Weights of a small transformer language model: no biases in attention or MLP.
Each number is 128 + 24 x the weight over its row's rms, rounded and kept within 0 to 255. Layers, rows and columns count from 0. Numbers have three digits each. The size before them is the row's rms in percent of the matrix's.

# layer 4 attention output (transposed), 256x256, rms 0.136, rows 3-109, columns 0-63
093:077144160140098097080138127101093153139187142150119134168141140158108145124099094156188098144116113104136109165122100149136156129120082114143128117132096146109135112077076149139103138093114144
115:124123166134097145084178141116122124161184132113159097192111112146120125130157131129151127114086115132166134121157154100112131121105175112123102160072149097081137106165128107050154143141090079
086:117125151133139096154149090096152109177142128114094116124105126147161140133111135190149115125172115121120073119090124154085111157114127129115131156071164119093124118128140104163154156139133169
099:176105135129168117170132074088120150140156147131154117132146110113120147125145117089128123148125142156114158093089130135158115115170170152140156127136099133117108115131077118140100138128092107
088:125124139106145084105133141131140132145109118170128120146068142142131151115101117124100127091137145115158123123120140109159165140141139097121095152089139175109146148116111181083137116154096116
104:138118101123107146101105153134112132129117155131117162158162133134135091146124142150147123109149140107181131083138082150077152117114096158123083135157131140112129142139095120122162118144133141
089:133137094134117114141124108154118096163165107107153181130142136131112118156138095159137119109122148132127144101132125148097149105130090104148112108146142096136127156169134115116139112142107176
095:123169120148107138115106130182150141126143147140148163111121112128157134125117125126114119111132082149160104115137129100085124141120107120117130186129114106092124139098135125142146152141111151
076:118110115096120124132120098138157157160147113134139116123091148143149128132108144112131100113133108126112170119121135118137113160159150152108155156117129125144094129140138129117107148185161152
113:065143113098126145070097177098142138153102185175115156106125105112130135120111159119090161125099146145076139123138124133141094127121149093164134157114130110138190121135165081132128131196133163
084:122121166111078106124114126162111103187131110144126152151106163180144153104115115114083113121111119127078172155142139107102137060127152092161133115088128123143093121139124136156161111153111127
085:115104124174086112105133142131121142118135112146075156135155150119122159133139146157132148132108098155118101124166124119144119116096096120115129136112144172151156152099125156092071153142151135
074:104140124121090116162122150111152103117135119130094084127142124106117115147145145120082145118141123119153125144138092151097180110120126115135105089154153131151125078095072061094124123137132111
083:147149136153116152093066131118136113127127122142096146120179168153135156102095151109147119110103132152104090145120146113137141192162072168124158157126154135166105149125149165124175118167140125
098:111108116128127105146118109141120127113154118168149109118123094158135138112125124172096109183132075063107131126127083126115099136129135136166169081139129123162096134113146149131175131129143089
086:122118156129119146129098146128094140164129146097139144133132117167119093154100104137097132138177108097125117113123106191138123083133188107126144144130156098085145082106121151124159131130135105
103:166165103083126091158132170124081099063128174149098089173125140117150106115160111130146141117146155096118121139097158123133126132125112109130115075101133135129103124144123148103157128113173158
091:102133137124105166110161167104113111102167174107117132152131116139117114106112101149124129103097173130137123173105142083108152099093129111178111125131071152161100120135104094151149147138133133
089:138130118162147100160103111143117113106138102123111156094153168091075158123171150087138136131131166081084144147121154120125114131134135138093135130135133095114149108164163127101126139151145160
096:120099125063118173181114169117131144143159127130137067136132180128095177177115140125093125102129119113119088132151134120145160153126158113106130147118132121160120136153136129154134124098148138
076:131117148122153131150178115122126118157153169149126142144147138167164160096101123111109066117138109124110119087122110126120124101150122146147155161112110136129113130153090158147140131139071128
094:166091152151137116100132066113122150127127107120100149113139124141147120145094107158160119137130126137124137126181113107136104110146150134133162119116106144112124108098105133122150157158137087
101:121147138152151152089180133158147124091118205122104098120095129113158081115104167137106123113145152114113170135104102093095159158118153150124155143147106124143139118151143124105158157125159092
081:133088155152145122128110084133117093178126105139095146116146102122132181113152123149139119136079153149140076086109150133108134116134132105142135107121139141133131153138110165171174092122124117
097:116165125182108124117150130111135098190178140134142138177118105135129091146132113130118160131128143133203100108130122114115150126116164168122119148124108098108134160134109093084165090137103146
093:110133137134129129088110165167130154156134161128146102153099115125106090139121128168120120162188111078149116140127089149163092145108137125162092159091129093067100109160146144094168130110168086
095:106149149150152137105192134118198125121066128156120117098125115085139100145122100140137135128158134104130146113111098137140092130141179155127161108106100109122176133072145140127106132116146168
088:117101112101156099191122130094148117120115116135117102138099094155141133138110133139098135108114146135179146138131113152136138113107194107117092141111128123124111093158116159135138097168129141
086:106099121122137144137152108110162153164161133117143124130140135094166141144115148115134074104137098109104076093134119170131125133152156143104130158142146145118152100110087140058136100176115083
095:138124124111112166162139111113116142156144114077097148075127097130116143093122125149105180123115103135102164117147151150159139087113154086116138095138126130124132120136073094136108124151108116
095:126114116113117132131118158129121148125142130138138112184117129132125113103078121117095116141136085120115156135113110144104144103172162092151120113125127113180165139143099140124153180106107084
101:101143114104098130104149121090138065195089132169089138120144134120147123115097127130116152150158120128141150108121143132092115144135142074167175128111124156149152114111146099156152125149075141
084:125138106116123114116145133145114177134156122132144103158088146109133107141193115154129147112120160098143193145137130085147105102135169134103094098136154126173132117111093102083139092142137122
088:109116111121149125108115124097136114165111131117123118084108117151112110174133119119168115159133151136152117124149129139133100170147122118105142143125093149100141152166137091136187121116134116
089:117156111111114137120105130127088079114099129118175176156096149122127121110140125167103126159121151141107096143159103118113108129110124124138091096128134099101140146118189110109137184072151144
094:143159102164107157096117138161108114086117107131109125132183157107112131086103108120134112129110130155098137115129093120085099128158103130147142084155102109163166135110134151143133123107129151
101:159102140113139112114125165140096109121149109101142158141109075157130141129146129119130119093113125150120111119165153176109101127135170122141111163095136110100099159116148112075170129136154078
094:158175060117114133105112125112145139124095098089156107115129143050113124109108098117113150104152154111129112131132120134178144145150115130107068136157132116132148122120146111117132107161113109
100:138142135118126085101107079152129117086128086090145116143089118146102118110100089172085122128170178126087084148126112114163138147135144175112112133129104119129097127103130120117152134140141124
102:109094085144103144116112132184156114097131108119087155094121115086138123162144098119136158146103094131153147136087124160120119139129094084169117089115146121124137148121138114184130121117152112
108:143112143125119147143102170097141079136143097139141127140115101130123149130142151118102140114119124134128142105115164128116089118123150117158141148124164138137144119084170124122116124140125111
092:140155078094144101117143134108087101130080113122127138115115124118087108142127094137152140111133174082107119171132153107105119141107151118132124155128083138118096159134156152126112128142139101
094:096127140130121146111151187161148175103156132139127118150127094092092112136157144111144145124165151072132094149127156108158152133083099171128110184156139132137120116108146116081099088099128149
088:112129137126120152130134114132065078133142147141128148116161142118112145141119106121101139130153137119130124128144134154139095137141125113110132106157112072168152133083095098109129129136140169
103:121139137111089102093127141136104148131143119123158126146116133111075139139150110138137100099127158137165108089139119130102152099125115117166076119152157150093147113131118126118096149105161099
097:125091129177132124104116126134146125142132084100109119127118120131107146103103137128134158142107136131122150131161105154144153099107117077125133103139103065112148164126152079150126124140135161
091:131132145124101138106174127101164155129170123125160119162127130138129142130129148154152110147098126102101127128127117131086129152145123188103071100115104091136106168124158122095110151143148144
096:099170099133111141130094158101103098098123160140095114139171151111117112144118130084174151145153126084145087141126135108139148149130154101148130125081091126126130107110129120124140115118146132
070:076185128104134098124079092136122104158101137157086136122127149160143126112125157089135094172158127117100126131153107112115125143162132107137159115165113165148136080127142134129115169134158081
098:118161161147150135124147170105128129139131154119121143117118112167173097138131126110162113130146148130124131142137158133116089101103121104123132129124139114130148146129082126129139129124129124
088:150128094119104102149108152107131118116141125124146156149127120108116109140114131101115158133136154167106089144118142135142120100123145137120147163091094167157103145141163124140089134111115067
103:168118156174158190091074135115116142137101134125075114104173193151098127168141121145123117102136162132115119123136098108130132145161130116119158173122166134134148115133143136145177117112129138
099:145121155086135111098119134102113113165131153154120142145142159172142127125110155114126125129139118104121164131110121172150105116107150152124142146108100089133112107075122104084123077130166096
087:110107078110165091118081085150157129096122166174130148104166107144133144102108128159106111145133070151141136128139091126114139129113091066143156154142126169133115126150143149132150090134113059
063:161129127154142120133151091130179159113130175113121146090112098155153101141116145083103106122182115113117149101062117134089132103168165147092122143145125162095135122100105143113129146132113079
087:116111129114096107177133140133170090157148097115117185125136148143141113111106123109151158135109106110123128145141147194127126108133102150175090115104128107103127096102158160084113121126095136
066:142122108122159096154093098100136128153121091126146143107147099107126139089131122155154129183097097109100134151138119164143050123174139123166134110158144104135102120141151118128124128131150127
077:142114148136136094167108124117155157103127157137151127101088129120118122170075113099103139128126164169132111142126096114178115167171138079134150171097089157132148134147135144122108127110132097
088:122130125123134143126102085166145157153120148177119106133132125147114172115126132135131136160114097113141171148126072120110137159149140151097137128172112111127098098139123128127116148181136119
095:144180093130163095131126147113108140084059058124124129123141126145126143129124145088182108114121159110115146087132123127121121133153096144112119100140163159134120131125174169139099139167125093
075:123135094172108083105103151165109109102130133119120115194108115152120131124094115137152109137161153080135147158123097098098119139113129100139110140103053131161105161183124151135152136161139105
085:121170165168159160112137140137128145106154150104101140100130135103143112132144149092117095097155152167090180082131127127129086072156098122126146129150118127131165122131144114145137164141112141
078:071150103141119102067131160153109128132126127159108102159137088121167164099127133128148099135125113083127162101092122140121153134100122140131146097144164112128117092130101133183176115138121120
088:135150127137137144121150118103133139163111099109134155136129115141150108128136144173154158130139164142123081097175119115137126153124128149089111160171128104139142171094136086125113156155154160
082:077153119123118126118161139144164104157135150124103127125076131103153113121138143103162124147135093101149122149130117140145104146114080090138131145172138109108149164093146128125151128154138128
083:103127120134166133101147104128112120101140157111146116123174122146160114104121119162126076141143094091119102129127104146114120132138118112129171132149129085140101173122100121076131104115121136
077:147165083152158159117164151119146131028127121099146130097173141086113111119126123128149118110104147193131125091101122139112126163171142111140131099141159145175147085101135093127089152123147118
105:129144118118105161128142170170133147111157130118108115143127079115134138118143110127078159100096115103178158082088091121118097102111147113139108090106166126126164133140097162151147165148110106
092:124136168131140146110179097086157156159108173150084129157108146152139119159107130165119116145132162078090156154111144099173149122114136113140111105122128136129096111098138157121113112117155125
096:128149109152112124127085149118152113102110095135124162169113142121135117103122139115135127148085150177113129163154104125095114112126156095164117125131137124090145110147180133154084121080115150
087:151118138135128139124135132109147151139157142104134080161093127165137117122104135136121124089131153164141079129117138093157181150088171177107108145134114121121116130113080126128122088120150126
097:111154069113103131102110132164108141124154122144112141177138144182155125132136133121123118122107098191131101131153122142077153105115139111150108101132132140172110156144118152122141139158136078
077:095114145110121140151120112141109103156120175141139102120143162122134120040100140112109132098115185106096134145116121086111101094126117111157120137172115135186137109134136156156155150125127152
094:126142134115090175132103151113160137176143105145138119144124125122088111104119131118137169160113109135084167209112163135101124140137112138157111146115124169127146123174127160143134167134112096
095:098114121108102111159139131173101101069108162120163176126144116117100094104158101141076176120142164086147123118128132085113157081141126120191107088140138122113110119127137130105142138105135108
092:129118121132119145146089086105098090113180154131110121100168128117096167131078082137106141106144139138116138139114121153107159139133126115095141105128087115154122120131102112164174096130121146
098:142105132127106115143076111110122096135157142154152172116118123148129121097105116097147134126128115157093095168126157149144086089116109092205120122110125156096114118079154106109138114132144126
096:138152157088181161149091130123077135128115129133160098117158133137101103163137096170071146136125156118120154128161113117147120117136152140155159095152113087141096124119191145120107136083148122
090:135174115125161115145128135090108148148125124149069164129163140096126128136141120142136133113140143117139113120131140115139107117174150121068117099138125115087107129142130116131120121155165181
097:121190137129100108097102113140127124085096147135155135156132121110156104137129150146082149148129138151146143147140086107150157169115154176128151146122111119153086124172144115144089104157113123
111:090083106191126151124119158168115128139152116138116144143151128121124123148135147145124129116141134095169128098135131135086115114099134133113144145093131117102108118142163144143120132128127119
099:140166120141136145149161180122112112101133149131108137111149141074135104135109132084111159141127113123115148157128105148133077109132205117136190125113081101161147093109131089141084106114120122
103:103125136175107080133176108138137099089111134106142112114087142129152124137112154149147153115142122155152107139130096096116141140146119123102143130118141127132157166114108165128074163132145118
101:131116134163103128117133119128108134157163130107115117141158141118111130119124097181076098146176133103120062104125098139128118135126093113143097142132098099160134161124098101157166134105119121
098:168133150097138099101122122119122154169142110158100113117144137103112150049146153152134115118138171108109106136106159114115126133142121168179082085138132198114118086097082120158139147149120124
094:150148107077131093146120170127125106153093132136160157118151130121061106106099097172090125160153110084117127156107117162109148112137154130154154096161130111115144106115126100175134097127113191
090:099128139125158115136121144114118103096083128119134170095154140090126138158128132100157137126136172186098153146168134166154114133108093133102138123133149183136164081113148142128128099115103131
096:137155136140122157091165171148148153127125127130112110163095130153158121096161144121095130086135138116114150140114157093126137134108176194127073115150153107140130133128118151134176121133134125
107:151072138160127105121137088175087143171108133141177121104187141122097132173098114113156126094091143131132118123143138124088112097136169128113141150148098114148170065141105104161111080138132166
086:119166121133133149160147146109121143123110148095153123123124094142127087142105108148084140169175139116144128097123067152165128117127141116117116134151122104099104123151110084126094117121119101
091:105178135128127155178171116091152077161142114135163093133107143130111077131161102109132153126138115128137136125142140135112170121155082101145090134130144127131143163137152106110121147126072161
085:157127168147113104142177111149155123110107144166116141103111087127118131157135105133097181101167123155137126135108150095135107155136133129117134157102123169147100110126130161140097129130107142
103:116116095090113103133115133107078141090111142085114139177155136086130161141119127128113131128101142112119077148133078132112124110123189130144140118153077119123113193123098142102130111166155135
083:102147082134091137135116122167126102122167138181101097180104126073168161115099138118128091130149102125177114120107115118116122163088099137102101139084074145126122124132122095133159126155158135
093:137140116167112126078158124167067142155099152104115148080144129123127143161139115139133151093165124119136126155112102108134128115080172108117147119142152106138160130137094095163149121130152143
097:132155145139126100085144104174160119145170102079100181077126109124086127127122094155165124100114130151155184149132150134144162148144107114099091111134103164094142130109148131108117114079094114
082:183129131083156149145083161148132118107082092114121154103127115106087124149183124119115164120117099143148159120147123173144112132142196147100118158101156138102133115171144142138111095114136139
085:120117148130115143095106152140085136145137148168135098124126135105124154112097146107123091116141127100136126121120140147157142144092112162123175132129102168142090124140120129095114120154149085
085:175111124148133123116140153119156130141113148126176143084083113112144100105106122094145132132122129150123121155129108179112138114141182122142135117166121142119147174105113129131129112090155150
085:088172084155105089087150144104071112134155121124138116176107127085146113110120127165149115129112137088122138138122140137111124120123131154123080125133127111141113129148141093109145124163111121
094:129091096103097123087148095179123140144092135107098138107146102120135132143111107120154121103111152137125130123113164159104108118130085133085123101137134134126137139147116136109123095173113141
103:116107143093139133089104093120118121145130147129132132155153060120131130131148136140099169117142140103165102086130125123147136160133122126145110177129116132151088158126143121068146129137105085
091:148160150100149127179079112132130117094177132141137133152145127168142125167180115121104104117128122166156126138113135105157116117145168101115126092063128125071053107130142151093073133084166090
093:114141109119103170125152136079175134095124100101152117122145155096121141136096144084110100168128106166132131087125163149166132123161155132125173117148127121114163086062122122118057128146140125
088:105155149063153136172116111094095097093120137095115130117163147119170158092135172100124119097131122125091123138094195114097145120141086087136144133172122148135143168146154151133141179117096137
097:123135121127102115152158113133112107094139143111130103140118118074090125151131102106110186131151171124132123130108148095106127140091149143159127133138064103125148120122107115109110085146120131
098:133147151157143118144156126073120077096170132128102127124172136157095139109121170135097186131144150167106115140133136143088145124133136100136144106094109149140136131089131127095091152130125117
# layer 4 attention value, 256x256, rms 0.0816, rows 4-110, columns 0-63
118:122111104135116097134147151170112108118077139133116162112132143115105137097127100125110118117174145140113114163113131136149128142156109145119139100148108125154114169096128163204133173125160166
092:122090159148128148136082130105124141113117121122122090136158152141127112121122133169110136127132158150159173110105079106155173087103136111111121129132161115106129139151169117098144134109108070
102:097127102100113135093112134145148090057158127148107116146106152146120147146113130147096122109139088133152142161149157124128124133075134125131156148143140110107141157116169120107118170154180163
101:111149118117154140128154125161141124166108145131129148105177146089117091109131125124123087124130124147130091135114085115112150113143098133097133116156147104119104152156127157126136164137153151
108:103119192196134151166124104135162127150099136113091111178111122082090116134132116116119108154146130143069129106132130077189113157120101140121134152108120118147121136072168130141104074119091098
096:117092155160145134142150109110162150111082132119101115133129097168167117103135132103167135132089151158159120113126133133118108182147109151104112126085125105104122121136108149141132121130124100
092:128132138091114173149119096091119100128117122124115104125135124118079125160125136110155120133149147111099155132120145139118161114127086132164100126105135127138139129175138133122105120128163105
094:127164159123127158090112119134104137140150135129121167134152129148154141127144114185151171121129173153160129147093163144147139101085118124140153146092130117144134166117089126154157121144159092
116:154119148151100101188130111112107133115152087120157159144108108173118132173140156170157117129106120113144119173092141181100129119103164125134093094101111144138123114134147128138084148096119102
089:130142119100158123146185131128117159120108164115132095121152161096110097125123147142145128133146120154143076112092142164119158117138115140110106071126142104139136150163111133133121122164173171
091:162126112124109154117116144146133141145097120114130125108167095092136120121099124095150175139125142083121126171139096153096112136137094139060155103139144091105139121107103139153144099117144089
085:104140142125163100129143133126103119162134143105154119145160161118090077142095109163123091195120112150099137100137089105145115116100111147114127138120117121096115143109142173127112154132123164
097:159123132128136139151146114128153152101103138153133138143119086146117090130139104105157107116099153078117102132135123128118139090130071127160090107112108120093110140154111159160117114094120109
100:152160098120119074140127130157121125138144134105101145132147157107156109167096118092098148081101119157131149088116138131131165122164123141143127147133114143135138126158085114115115140124108186
102:140120106133166178113117134139116102088151125099127127140122153123106113108115087123113149131140160146192152108116139128113151181115130155125132133145108111170157171125133130086128142136127148
103:124125113156156120114117157123160198144135110131156149077097099131121138140109130115154139142122078164096135124135145129123173112185137134148120141114132124135128095159122155128122133141116103
101:122160101152093118152108127154118106122107145120167125101141149154138123110116134084171136169147087171127125078106152159110126140135114154127130119099127144063150132141143131131087116135081159
101:117143094141173129085141153147110170161149103171103118152148090143155134139169095150167121129157125157131136094141124124136139138119163125141139152105127167104102166127106139164123112128108063
104:098164139153104087137138107160138125162142136116115165111134134145130139150137108110106145143082139083123142094093135125177120113078119131141082151133128177124127120092110123107109148176118123
085:128132099133080135114141087129146085099104135133134161140094119099139120152125118132085166107124105145127131158110126086134127126120133124158134102124148115121147164124178094144132100138138151
101:125142130122137148118114161167153107090141111156092115174101148127117144114114103159128132105170096092168135160148151122170129137162103162072164148154150065158117152148097118157157151105095143
109:126094103124102112092093185103140083129130139137142153117147118120094150131127066134117132140121087155136122142155091133118077105170155147120111107112109140116140143135154106116092122089146102
092:125133140135097131202143113123132148083100140116109096102099184159133129107127164092119134082155160115117118138130106145118130141130092109127119072147120127110094111130176107129138127129131134
106:135133091125099139154169128124135139129108147111112133108119133094142134081116157084119063107090142138154136122133128152110132156131127084161151119143136084101118124090125151160100168163121140
101:136155136154098121100135101122129158100112113143137139083111122098128190115138131126127133105128145187106147161114144161112115122106174093132136127164124096184180146137118123141135125122113155
103:133123131115148143119103130118089071101140128127158126120171090169097168133091137131110122146125128149171123143121120104150108112120121133108124157157132113166106128140150116088097157123111103
092:080184127138153128131083133153106106102158143122129132090118158140158117145142112102104100166164131169151114162102137119133106129142084130108138122122150166120139177129149143143113142146090124
097:147172124124124173116141143136102082093130107115074175143112116128069134165121092125112186129138110126181134139188105093171154162099077128161130136147111090137131144116147117147126175109100135
103:096106147132147147121122125170113098070124130125151082167079152120123112146141130151154153145128159144150098158118092107105110140113096143137093133135119130121128110139125135136137136121091145
097:110129089134100100134156156124160114143143138124115165085137176157125147128138112156123138101127174152147146086139149148151102115134136121114110111136125150116120144139126137133179107130109149
110:112114132101117115178165123106133172071141152119130089162130144134130119123099145105106110146098120175108077130112098057113169090124158158128095118112128122108099138179147161106127113120171134
088:134093110101150104089122183144132146096127136109168150095132129128147141115108154121068139121130072166153094151133094127125116151111083151152107129141129158158167109152120140149075142127141123
096:131121120107140146179119115146132151081139162121122116155138116141151130127150168155117102113101166123139143136104117150141164103090116118096140075131165140145113130112138140131121148157117175
102:130111130126113125100186166116164121146162109110091082123154116105151112149107128116122127108108148122129132125094101166129163166127153114121139136131140161143153143142102092113090106123114147
098:126082144083179112130149172123163111160096146112169147149132066142111141173121111131118142126064166109139105130135125148131147137181133148108104135108125091110082138124104184144117135126148097
112:116157136109126147130122124118144135117127157121132131088159147154110134142108093130132136127137187135141146136103161130141147134159111127120139094120155130126150123139163155154125151113147160
095:129090124117167171133132137146131097095151154142127182130136098155127117133122117100148097143098139125126135124126134166099114146100099137159118125160126133156125136156083155121088124113103144
102:069088126140162129136169143126162134152123114121094119100111126132181128109124125098167117125107110148181130106102122157134117116157105076135122145114130082105178115145135131185112129115135117
105:140155177141150138122121149100123131159131140129158118165128152167116151144106157182169125157126170104110126081137128115137138112170145145091118136130118140139108116118100099136135126097120143
109:115113146153092138125141119125088123152144110116091114100156197142136094177107101069120132123180158132117089094129114111147157171115147112121114109105101145105114115144081127143091127153191135
102:086119109109173168127087154135169117115091130155118119095133091149133114111117125106180091146151160210144082074100139145122140134169089128111116090089175150130124132153122130157129115130107123
101:091139110132179136142102084127111121155048124117167152115163124107181163096149111095146130138119092153113149085139105087109072151116154096156122101136097125126156079105110124141112164131129106
096:139131100132098143132152111146152149129150079114107110142118121164157164117096126128186126136121145151128131101117154151082186124089128133101138132124127151131112136155154116145136088120155113
105:126094182160132137134111145113115113166107140149135099144135137123129150144093125127120129137125139110110105123151113187146107155110133114096149143153091101139115102112179094084103140133150155
102:138151106140133094137152119116105157149138116141130093086118116140171133132195137108100133117154121104152136145068153169130101157137163168131123144103197119142103110142100130143126116116110111
099:131128129133124112141165130138129137126086144132116138076136131141132093143143117128130168085125143147136165135119138099152149139115081108159171143118146155161149146118102148164168115116137106
099:092148111134167143138142121152146130134146124139144105130092084142131140156150117104148115156081140134106125126117129124116138123098137137108152157152150127140136153167107141162095139148115131
087:123138133136095108123172130097148121126157105110124120160108104109119090165097105121136118090122121128102130106120148150118163098108154113125139137137089118100103144123114117115156125123140127
102:113134120120112119136104072127122130127043121120140124161118096101066150128151136136127099100157129127123128130117181119088163152133113103099118091130113096141119089142110141127144134140110140
094:124143136123111126122150144142164138116162130108136123076102140143141129103140156132150135134093145138170127057107109136143116152125158117178091108119176131103134115124153129118130118156112157
109:176097122158132110153111156131163135093136118129134142129141102142068078145108131107067140138144085106134126144142125154124084140111125180146107124165101123126122145099134149103083129123138132
104:135132120119155139157165133106140105115115110099112120133108143132128113129135086153136138105155157144158144102139132069111111172096115114118093086085150174153129141148152130202125128109073146
099:145126170126100134182110097147122113151134143101123129178080162108108129164163118144164164122128172136093123137099119135129087099138141145096102095117148100150133092147141155118116126132151173
076:091133114128136141076111146134104130150160133134102097147140150084124095134143089149108137116142105180143158110140159074139126097118148123142147156103132127109135187111201100151136092162179133
096:105140130164159105122199136115112140097141167149135067143142140107135136137155093128167088166118112158096151077136089069125183150104136074099119116129138113116111166161113081139140150133107137
085:148126121116117110116125134145111159037151144137137119149110104146141161152106143136136118104161173156135127094133149154135144130156116102184117104134119128130149115157113167133137108121103132
088:101178120105070090112125140115146129117161147116137161105160115140121114128163111123153102109121120093120140135130153153114130132135150120148108147108131141073128128110110123140139191156138136
093:152113168159124141097120146129145074108087156126134146176129130118119148149117113170153096132149170151087142117104148123159144084074141129153122148126089126139117161066155138137143137101136108
104:119123203157175174118113137142160113159132145147138114131107133150125082141150116137135129120152177132134086096149166093175121151088141121107171148145118123153099118138099149135163148114109117
092:103142131163144121130138151091169162163084136142124111093120096138121145134135119092144104125150128207079127115131199155135134114169123116112137137107132116076110128137115180148118090108115128
097:142112106095124128099114114131127114146115132146154134156136126151103178127119114151083118124100082080135124168120138146143141158104154138062135126139130072138106119161164102099085103132131124
085:164110085110140113144119116103110062161119149131149159132116154129134129138107123116107137111150116175131110108109121134101097108158150151126136106152085101138126101129157108093093115105129113
092:116109165134113154148062147154133115113145144105123115128138077135122171114079068090122130143120136131137129094120155116148123125123093125156136140136129132134144082096147177106116114127106090
093:135135134146094148093110121117109109078131138130135127146155112118109127123093132120188090153149112131113145070125154126111162074155129129082120108129114151161145124136125116131128128108134121
091:137128115140084126164095095145113145162095091128083103156098111102103143158184131138127173124113164170127151135125092115121107157154170131162141137158145086162173074134128125153144114122117099
085:129100183140082095114110134145109109130123113104170165159127127168110103140128149125149175164114147090145099127118150144140127145114116152157111184144100146111111151175162134125133136102114123
104:123133157169121105109128128163134144164097130133153138077106160101117167148130135118071116121116134136137132137120146126191134133145135160115116145159093137147101146150116086133106136108116111
101:119107113128119114106130146132148116090137107136151109093113164148107092128132108116141136089143099205127123143109127144080092110118111145122149165110094113129135106164104120144121156132134118
104:141125145114120077146163152106131103168139117125134133109127112138130133148179168149123110124111137078140126114113127178138154164170200142151120117130170091154132147109117106126134140146157131
097:089143115160139099138104134119148081168116116106109145081131129122130121146171095082107122123132097099157148136146173138095113137130111109158141133099141096106150117083084129150124170167102144
107:155143139123146126148150142131166118133112143110115136071108108166145110129069129085106152090070114094122099141134177123141144097152063154107124145089121124137087106126124134124144124111124173
087:105131100155146121098113137128133157096100117155154123154121134114167149151152092141084125143147091127144129154111134137110147117133155113093100088138116160134125171162118099096080112129121123
099:151128103102175125125116119146127161086086147170124138080125095174134186135156130139123150121145145164142084119147114108174103101121116129106103103094107128089129135120090138101153113097073142
101:102157099146144162100129147140141155136106136126134107139145113112161125093078108091128115152123099143130127142151138108093109146156130145134119163126121155114119128167160108095095147139121176
101:123092129116152113156129133132143102127143088126101129146095150189152115140192125158175118140111133133149122122139144132146122114109141112150118161096118132108111090148111115128133136149125131
103:127135128143146135105136129130111134109127126147109116141156154152166116139119128108167119116126130112139113103105120137090181174114142098099133119078170124101156144192125129137114137145141173
102:115089148129114090138117128159155102103142099106158167131086147162146127104127112113130139121138165083143104107084141152152098167159142140154119140106131155206181098103076127127112134140109110
099:135149159115098155110158144124142122118169122147170129122069101135115137141131132146144090123068154129124138148124116122108147116121121134166140170155139110140120131152128163154156120141064072
101:140122123119107113149133137127177135148135125118127133126085098109147114075119134126163120121092143128119100147117133174113099092152144155174142096134151094138188120122131132143133098099181090
115:149157134099136146113135124089120141114109134127110113115126139142089157125154140108079133149133144150109138166142080103151123167107130148156100139146132156150105118122157123095116137121152102
103:119163108102098113088121093139125117136118122121177154172106117113116128143150140172124105157094141111093148128089091123130178143146143154133097121124171173134095147140130122144113128127112149
109:111148150149122134099120153118138098179120126121134083106165109142102175127121111121110109157119097082113144134128136134128160127132088137094110127123163112141105124163096091109134139109122133
101:117133088093137117139082086142135147081104141112129092117145130107144102139077118116116144116107132152114151134176142124123138109151117114138122168153115109113169103116167181104079109114168175
101:120109121108130119119176087177121163131124148131128139120124118111138137155106166125112142096113081152097127147149109121106125103130155123144175126139107091084142145125178169138120107124151128
095:123084125126079141158176086071122107098133092087125120159134097107136074160170201102172125146105127153167114093115152172122142144087123124137063127104141132140123123194123092103126113150133114
098:143100136121146110105136118147119117133181108120129121170120121120123127121141106156134125130138089118114117135084126113087147132103167126043168120147120105139133118114140117067120129163154125
098:093083088135144122087113136134135082104128135137136153077136137123145121112105131117090087105115110146127123130140151127099119063149075130097138082112107143125133171126178142149109116105173148
109:121134123149158104136107115081127149147147102131124134198111136127124180135161102152097102139180122106122147128138150190106144168112107146099128106099128149113077152103135123100102101161144081
095:113119149166108136129147135153129117127131155119139110162124137082086138128125116105127112155119138163147147135129127098102086141116133136147159120156125117143204084103097167100134107150104159
102:122064115143137107124115122154089124092125155156150130121177111142163110078114149132115100185104096133114109134125117119145089092110130099099155111135117124125144111146101136104135145144171181
092:134142131130101123152097099118124129144128147132127136103175183150141166062126148113143071143096130095089142145108099107092161126153121142151149119124134108086109156142138130092159114105157166
100:087151131144136146142174170121175135131151120121090128093082141148127072173129126146158126150137100134144162088143143132158133117169097121115159127105172126153151093096119123155097121119064112
093:163142108079158116099173150092132113156110166139119177116140137113153121139104118136128112128123140155107139142132090119143138068137112129131141131114136138082122152146118148135100106083117116
097:163116117149116134102135127085146117149160109119103106145136150143149159139128146114117112111057117156153107152137132167092113121098132154093118154142105099134095074143138120108094103115123133
103:139095156086119137119166131108113141119112150134165094181119130111128171091171115112177122135104141114092065127124101110154113134174121122134124155118141121111119125142119118141131128133178136
099:062133164151164101140136130139121100117136125133133150106120131137093152127115150140144089155157156123117117132108132134117101144156085126123118102142114136156137170121156139134133104129173127
100:137187129104131129142170110111137132141092124123121159135113143138082131147132117102151147126131139174098091113146075135105120160091114132137103119133097115119104106131148166117127113107120134
097:094135142123101106107142113090113117124144132117112108149152143110123143167169154141149118123119151139149116080119131123166163120156155112143095128098150103134152085122134090132122145144118130
088:137114133138114132113169148134154150123100128148108142142121096129138136154139191099117127151097130189094116137113141133114123130120124107154143150131100139118137115094106152194113100108088105
101:173182133119167121146125140131138166157169110150152123150121131153094132109097128146123144105133093153138129167157123122130153118124120162133166168110135119116102125126172151102146100128164082
107:105128113163094138144148117124185120096125135116105138092136145149140125127074079095128109106135162144088141157132153113122095115148135086199172116135103140115152070109103162139088115144159159
099:130174149113107121089157156124144146120096134119168107094105153128110148102085124111157147159144153105128104123106145108154146150166120125158105147124162135122193151156127133157134151166124145
096:114108138125124112124123088154075098120141128127106150165100145136114073155124122144173147146168167085135125111113147126103160139090126136142118150120109125150134162143134099114150132112121136
094:148117130124131153155103135150171156132167111135096116157089115159126117160155103144149144152116137104128119107158127100157142110149167134159108120124128135142137086141161143094107072127098103
101:093107128099172141117134140117165162127113101110138104139089129126151115133101118119144122161129096168150073090155121084140148129126156116160095164094155161104137117106107133140080142112127109
098:111113082097156130111129101177122168158100144093134090086130121143153092124142096119143147130102152108131115165101101116143158160145135119128144151089185127077118109148129170119115153139121153
095:137165127136109146136137124131146124085145141132147134171133110084126151141116105119119114125090111103086145144136114112093137108134115159178135130150125114123128160110121153126131096127100200